Weights of a small transformer language model: 8 layers.
Each number is 50 + 12 x the weight over its row's rms, rounded and kept within 0 to 99. Layers, rows and columns count from 0. The size before them is the row's rms in percent of the matrix's.

# gate: layer 3 MLP gate, 448x160, rms 0.101, rows 357-370, columns 80-159
# up: layer 3 MLP up, 448x160, rms 0.0995, rows 357-369, columns 80-159
# down: layer 3 MLP down (transposed), 448x160, rms 0.0871, rows 357-369, columns 80-159
gate357 101:34 57 78 53 52 61 37 48 56 52 53 35 44 32 39 63 54 22 61 35 56 47 33 53 63 40 36 60 54 53 46 42 52 51 52 50 66 45 45 70 27 63 39 51 62 43 39 22 37 49 32 54 42 52 44 60 62 71 61 62 52 51 68 49 58 73 53 43 60 42 37 42 48 68 63 54 60 53 36 40
up357 099:54 43 45 33 58 48 61 43 46 43 49 56 35 56 61 41 44 19 55 17 47 53 66 54 43 22 45 46 68 44 36 50 55 38 35 42 63 39 44 64 37 60 49 54 58 66 51 30 45 42 52 40 52 31 44 76 48 77 21 56 64 60 59 65 46 24 44 34 16 28 51 54 37 53 59 34 45 47 43 33
down357 101:76 59 33 53 51 31 30 33 60 58 58 42 44 27 63 45 69 31 50 48 47 45 35 47 28 48 43 46 67 65 59 55 63 56 55 66 55 70 54 47 45 55 33 50 48 48 34 54 62 28 48 53 64 31 52 73 56 51 59 40 40 58 47 55 54 39 50 42 65 80 50 18 47 68 48 53 44 47 45 67
gate358 102:41 59 46 51 62 48 09 54 40 59 57 43 54 32 33 54 57 43 56 53 43 48 41 66 42 60 26 47 57 61 82 60 43 57 58 67 46 45 31 33 49 51 45 61 56 46 37 55 44 53 30 31 59 46 70 69 34 57 53 51 67 45 29 62 46 45 48 48 68 35 72 56 52 53 52 39 50 32 40 71
up358 101:54 47 37 56 73 38 59 30 72 46 54 39 71 72 62 48 58 52 48 41 66 43 64 55 38 61 47 49 67 60 35 38 58 36 36 43 41 53 37 44 32 58 43 77 40 41 52 51 47 38 44 38 72 48 67 66 44 47 65 52 38 54 34 56 53 48 37 69 53 77 43 30 36 34 54 42 56 61 46 48
down358 099:42 36 51 43 60 72 49 66 52 54 53 54 45 20 35 45 43 44 38 66 18 44 67 47 34 21 36 52 53 71 41 48 37 71 69 53 45 63 59 53 46 26 47 25 60 47 62 44 52 54 33 56 33 51 26 52 52 55 53 53 36 43 50 50 46 50 52 38 48 37 54 52 66 63 44 68 59 81 54 50
gate359 102:48 43 48 37 49 48 40 34 59 59 36 62 73 69 25 46 50 62 44 36 53 58 38 57 74 12 54 40 62 57 54 44 53 27 51 35 61 40 50 38 51 44 61 58 41 65 51 69 50 39 61 45 50 60 47 50 47 40 53 50 46 71 33 22 51 51 55 68 54 44 28 44 52 44 46 47 62 44 42 48
up359 097:33 39 46 51 46 49 55 39 43 71 49 44 70 33 65 53 56 73 36 41 57 49 38 53 20 51 54 46 54 45 58 61 84 70 46 42 55 54 49 55 63 33 43 35 58 58 41 61 37 29 42 46 55 58 41 43 47 50 42 32 36 34 68 61 65 40 52 51 42 59 54 55 36 51 48 37 52 42 34 44
down359 101:49 48 37 38 51 46 58 60 64 35 39 62 33 53 68 30 22 41 38 66 58 68 58 58 60 39 58 60 44 50 53 35 50 55 46 70 62 51 34 59 66 69 57 39 61 45 66 54 51 65 53 54 50 62 49 63 26 61 41 38 53 64 36 60 47 23 46 29 53 23 46 60 45 48 52 49 55 48 73 42
gate360 105:53 59 50 39 58 45 38 57 45 52 63 41 40 42 30 53 39 44 37 40 56 63 54 69 44 45 53 65 47 51 70 39 41 39 59 63 45 62 44 60 35 27 39 77 37 41 52 56 55 57 72 67 16 72 36 44 48 50 69 53 65 54 38 59 48 47 48 53 32 73 56 68 60 76 36 37 61 64 47 51
up360 104:32 43 31 65 46 36 37 43 72 66 46 48 56 47 36 55 33 50 66 45 44 56 46 52 30 55 42 60 53 77 53 55 72 47 42 77 48 52 42 30 26 43 70 57 34 56 41 61 54 32 56 40 50 71 32 33 35 44 37 61 54 75 52 55 40 49 73 59 20 48 41 52 59 43 40 59 45 56 48 58
down360 105:68 52 56 31 45 52 55 54 53 52 51 77 67 39 41 49 61 42 47 65 59 48 56 24 57 41 59 57 31 66 60 47 50 40 63 51 48 66 63 66 59 45 70 42 41 49 52 53 53 32 61 41 58 51 60 60 57 56 64 19 63 51 48 48 52 63 32 39 60 41 55 52 49 47 76 75 59 55 52 55
gate361 100:45 43 51 46 28 36 48 67 27 57 48 49 40 69 38 58 52 71 49 51 59 44 37 39 71 54 41 51 40 30 41 48 39 51 50 31 51 63 50 58 69 63 63 65 49 66 62 39 61 44 65 58 52 45 53 67 45 51 55 55 59 63 57 34 32 32 30 52 36 47 42 27 54 54 47 71 42 59 42 60
up361 100:55 41 37 63 31 31 57 59 56 63 58 63 66 40 30 38 56 68 58 54 46 42 61 42 63 68 52 32 47 47 66 48 45 73 68 65 63 62 30 58 76 45 67 69 48 60 63 56 67 55 51 66 44 60 50 64 49 54 59 73 47 35 72 38 44 48 64 42 39 45 71 69 77 50 71 60 53 62 62 53
down361 099:41 46 72 36 51 26 53 50 36 60 40 40 54 43 56 61 47 47 50 36 60 38 39 34 18 51 50 49 67 56 51 51 47 51 56 47 45 45 37 43 62 68 35 39 39 57 52 42 66 54 44 32 73 46 65 49 61 70 57 39 53 47 61 32 52 71 48 57 58 64 55 39 82 51 53 37 54 38 44 37
gate362 100:52 55 43 39 57 55 52 48 48 60 44 50 56 27 36 21 58 69 86 46 33 54 42 49 53 56 38 50 53 37 45 61 39 41 52 60 39 49 70 50 29 45 47 72 51 38 43 57 46 64 63 36 45 26 52 39 55 39 76 44 73 40 54 38 57 28 35 58 62 80 37 51 27 61 44 46 53 75 46 66
up362 099:53 46 60 56 78 30 51 41 37 59 31 62 41 62 65 60 41 62 37 29 64 40 66 44 67 67 52 43 55 53 46 42 31 47 63 46 37 60 55 40 56 47 78 49 37 54 64 59 48 30 46 59 45 30 38 64 24 49 33 31 50 39 54 44 62 37 28 45 58 55 58 58 35 44 53 53 52 64 48 65
down362 098:44 49 67 37 53 78 72 56 49 45 53 45 54 58 38 46 54 54 52 42 34 55 55 50 32 56 45 55 33 74 43 67 44 58 85 51 42 41 29 55 34 45 53 27 49 62 47 31 41 40 46 40 46 41 62 67 71 60 56 41 47 58 59 51 62 38 50 48 45 32 38 48 67 70 48 53 34 33 62 41
gate363 100:47 66 51 39 44 60 50 56 54 41 57 43 44 58 21 38 54 63 27 24 57 36 43 49 47 51 42 47 48 49 68 66 32 58 42 27 56 41 57 42 57 43 35 45 56 37 55 55 66 40 54 35 50 49 51 38 70 58 40 53 73 68 47 53 52 47 70 60 48 66 51 40 41 31 63 56 24 56 63 77
up363 103:54 54 41 62 23 27 48 54 33 50 24 35 35 61 42 45 61 53 51 69 49 55 65 43 48 50 37 26 50 33 53 63 49 51 42 67 58 41 56 70 70 46 42 44 54 39 67 43 50 63 36 62 26 54 46 30 74 42 53 34 35 47 26 62 49 32 34 66 49 69 65 61 54 39 51 46 66 65 42 62
down363 106:32 47 43 41 46 48 58 41 50 30 40 51 52 51 33 44 47 63 50 51 48 45 54 66 54 48 53 55 43 43 40 57 65 33 65 75 63 66 41 80 39 39 62 72 30 48 50 69 45 47 50 49 68 66 44 71 32 53 38 43 61 59 35 58 51 55 45 16 31 44 69 58 49 53 36 39 48 36 54 60
gate364 099:60 51 58 55 59 67 46 69 59 71 54 56 41 37 38 51 48 55 67 58 36 59 51 50 56 62 42 37 43 52 53 57 64 55 44 56 53 33 53 35 47 57 46 66 59 47 70 32 49 59 52 58 56 60 39 44 36 48 64 56 44 39 51 48 40 65 42 56 46 55 30 58 50 47 55 55 54 59 47 53
up364 100:64 70 47 46 37 59 46 57 31 65 49 35 32 43 70 60 45 33 55 59 33 74 43 68 42 65 64 82 34 61 65 52 57 51 41 48 57 64 43 63 54 56 68 44 55 46 54 45 58 66 70 66 53 58 34 53 52 57 38 73 47 30 23 56 59 58 60 38 40 51 73 45 55 66 59 59 75 61 65 56
down364 100:32 33 47 57 58 33 48 59 79 58 58 50 41 39 31 68 65 43 44 59 65 57 63 22 44 69 58 53 60 53 50 34 51 64 64 38 46 50 34 30 52 66 62 51 54 42 55 28 70 64 44 66 62 38 37 53 52 46 51 58 42 46 71 46 59 40 29 45 51 56 47 68 67 41 70 44 49 43 46 68
gate365 096:19 58 49 54 42 62 59 34 48 27 44 65 31 54 44 46 52 44 48 41 52 46 51 72 51 54 54 68 55 34 29 53 45 40 19 41 39 44 58 59 54 66 44 63 48 58 57 48 56 45 51 50 43 45 33 40 60 46 42 75 39 41 57 63 52 47 30 54 73 47 48 50 50 43 66 31 47 32 60 69
up365 096:36 77 44 55 56 64 56 47 41 37 43 54 38 72 50 64 26 46 52 54 50 38 78 72 45 28 76 54 42 41 28 29 56 34 31 32 48 48 50 69 43 52 69 37 38 62 60 58 48 49 42 54 80 53 23 51 44 54 52 44 60 66 37 54 62 45 44 57 38 54 48 55 51 60 40 52 43 60 48 46
down365 098:35 70 52 60 60 50 69 39 73 63 64 40 48 51 56 26 37 49 37 48 52 56 35 42 37 53 42 54 77 46 43 56 52 62 47 64 56 55 41 44 73 53 53 37 52 46 37 57 50 59 38 28 75 57 57 43 48 49 61 58 56 47 51 42 59 55 37 42 47 60 62 47 56 53 63 50 49 34 34 47
gate366 112:33 41 27 62 64 66 38 60 59 49 42 45 24 56 52 60 57 62 44 31 61 76 62 53 75 47 58 43 44 52 59 48 58 51 54 29 58 58 62 55 64 49 62 68 39 41 59 38 20 43 47 68 60 33 19 48 39 88 39 45 63 49 72 39 46 59 58 66 42 32 29 53 34 47 68 57 51 54 54 49
up366 105:40 36 46 65 43 35 54 53 55 56 44 66 40 47 51 41 37 48 30 52 57 48 49 50 52 30 47 38 74 50 52 34 39 39 50 50 70 44 60 52 38 33 51 51 40 55 48 44 46 68 27 54 48 64 31 53 44 62 59 67 48 70 39 42 58 82 54 66 41 27 51 45 54 72 69 33 37 48 64 45
down366 107:63 47 41 28 44 65 35 41 57 57 58 57 57 59 42 66 37 72 60 42 41 47 45 56 58 65 59 46 57 68 82 48 55 58 56 43 55 37 28 42 68 42 55 42 17 34 39 39 52 53 79 54 55 50 31 72 54 53 47 36 53 42 44 61 60 33 56 54 41 52 23 46 45 53 46 50 62 50 51 36
gate367 101:24 62 52 54 64 39 51 55 49 49 46 64 52 31 35 37 40 56 72 44 46 62 55 45 59 25 39 59 66 53 83 48 57 50 49 58 63 39 52 42 52 67 39 66 46 37 57 46 43 52 63 64 42 50 46 48 49 39 58 37 43 43 38 16 54 41 33 44 52 71 62 50 38 72 48 58 65 67 25 49
up367 101:56 28 64 57 50 37 50 40 46 59 67 75 42 65 47 35 50 43 57 33 37 42 43 50 82 59 65 44 72 53 23 59 45 64 57 39 47 49 44 63 60 42 53 74 51 52 55 51 55 45 57 56 45 71 62 57 48 30 49 54 32 65 59 52 65 52 59 34 44 58 43 45 58 64 64 26 66 38 67 43
down367 099:51 53 68 39 35 38 75 39 65 48 33 39 44 59 43 51 15 35 45 66 57 29 46 50 33 32 43 52 51 37 48 78 51 59 63 37 71 74 54 50 50 47 60 59 74 63 48 70 50 42 42 42 51 51 52 63 65 86 54 64 55 52 40 54 23 75 70 47 32 53 49 42 66 22 33 43 28 58 47 53
gate368 102:76 43 51 62 33 41 39 73 48 44 38 61 46 58 43 49 29 52 47 38 58 61 38 63 46 31 53 44 74 51 52 68 51 21 64 56 44 33 75 48 52 41 59 38 56 67 46 37 66 38 47 58 44 29 43 32 33 53 40 62 56 74 54 34 40 61 50 69 24 47 44 40 39 52 30 64 58 54 56 63
up368 100:37 59 51 34 33 27 31 56 44 59 37 43 49 46 54 40 54 47 64 40 26 35 52 67 22 32 44 57 60 63 73 77 45 51 58 59 26 47 61 45 38 49 35 46 46 62 36 52 46 46 56 53 44 52 20 49 48 49 57 37 59 60 45 34 49 56 62 33 41 50 65 52 37 51 42 56 51 60 50 33
down368 099:33 15 43 52 40 64 60 47 55 68 53 39 47 52 65 90 26 38 63 59 46 54 22 37 55 41 54 47 54 49 38 57 54 46 63 33 55 34 53 37 54 31 35 41 59 53 62 50 43 69 60 32 53 52 60 49 58 82 44 58 38 56 47 44 46 59 25 52 34 49 77 37 46 46 35 60 52 32 45 44
gate369 093:30 59 56 55 57 67 43 49 39 65 53 28 39 48 68 44 52 57 44 46 45 80 68 81 46 46 29 49 57 39 76 59 30 32 50 33 58 57 54 34 73 29 71 37 25 65 41 59 40 49 45 44 40 63 40 33 44 49 49 47 42 40 59 53 42 67 66 54 46 51 66 46 42 54 38 46 54 45 52 42
up369 095:57 68 54 36 65 48 48 39 68 59 67 45 47 57 44 51 30 57 49 65 53 44 61 68 50 57 59 55 42 32 34 46 50 35 24 43 54 38 56 35 33 59 53 42 52 58 38 54 30 53 33 52 66 47 46 47 27 43 35 23 46 61 59 48 61 48 51 53 82 54 55 40 56 60 63 26 53 43 29 58
down369 095:47 53 69 56 32 50 76 62 40 50 39 42 39 48 37 60 38 45 38 55 48 56 49 67 64 35 39 70 44 68 41 56 51 36 52 28 41 63 51 34 70 47 55 54 62 58 57 35 58 59 71 48 67 52 66 42 41 53 39 69 67 27 39 55 42 47 62 51 42 55 48 51 57 46 42 30 48 48 66 20
gate370 098:44 32 43 41 66 48 40 56 53 55 51 48 23 55 43 62 63 51 58 26 29 27 66 70 45 54 54 62 55 43 42 61 55 47 42 42 63 58 54 57 65 57 52 68 69 59 46 33 32 33 31 40 47 57 48 54 37 89 73 48 40 65 59 53 48 42 66 53 50 50 49 36 35 67 61 57 48 41 53 56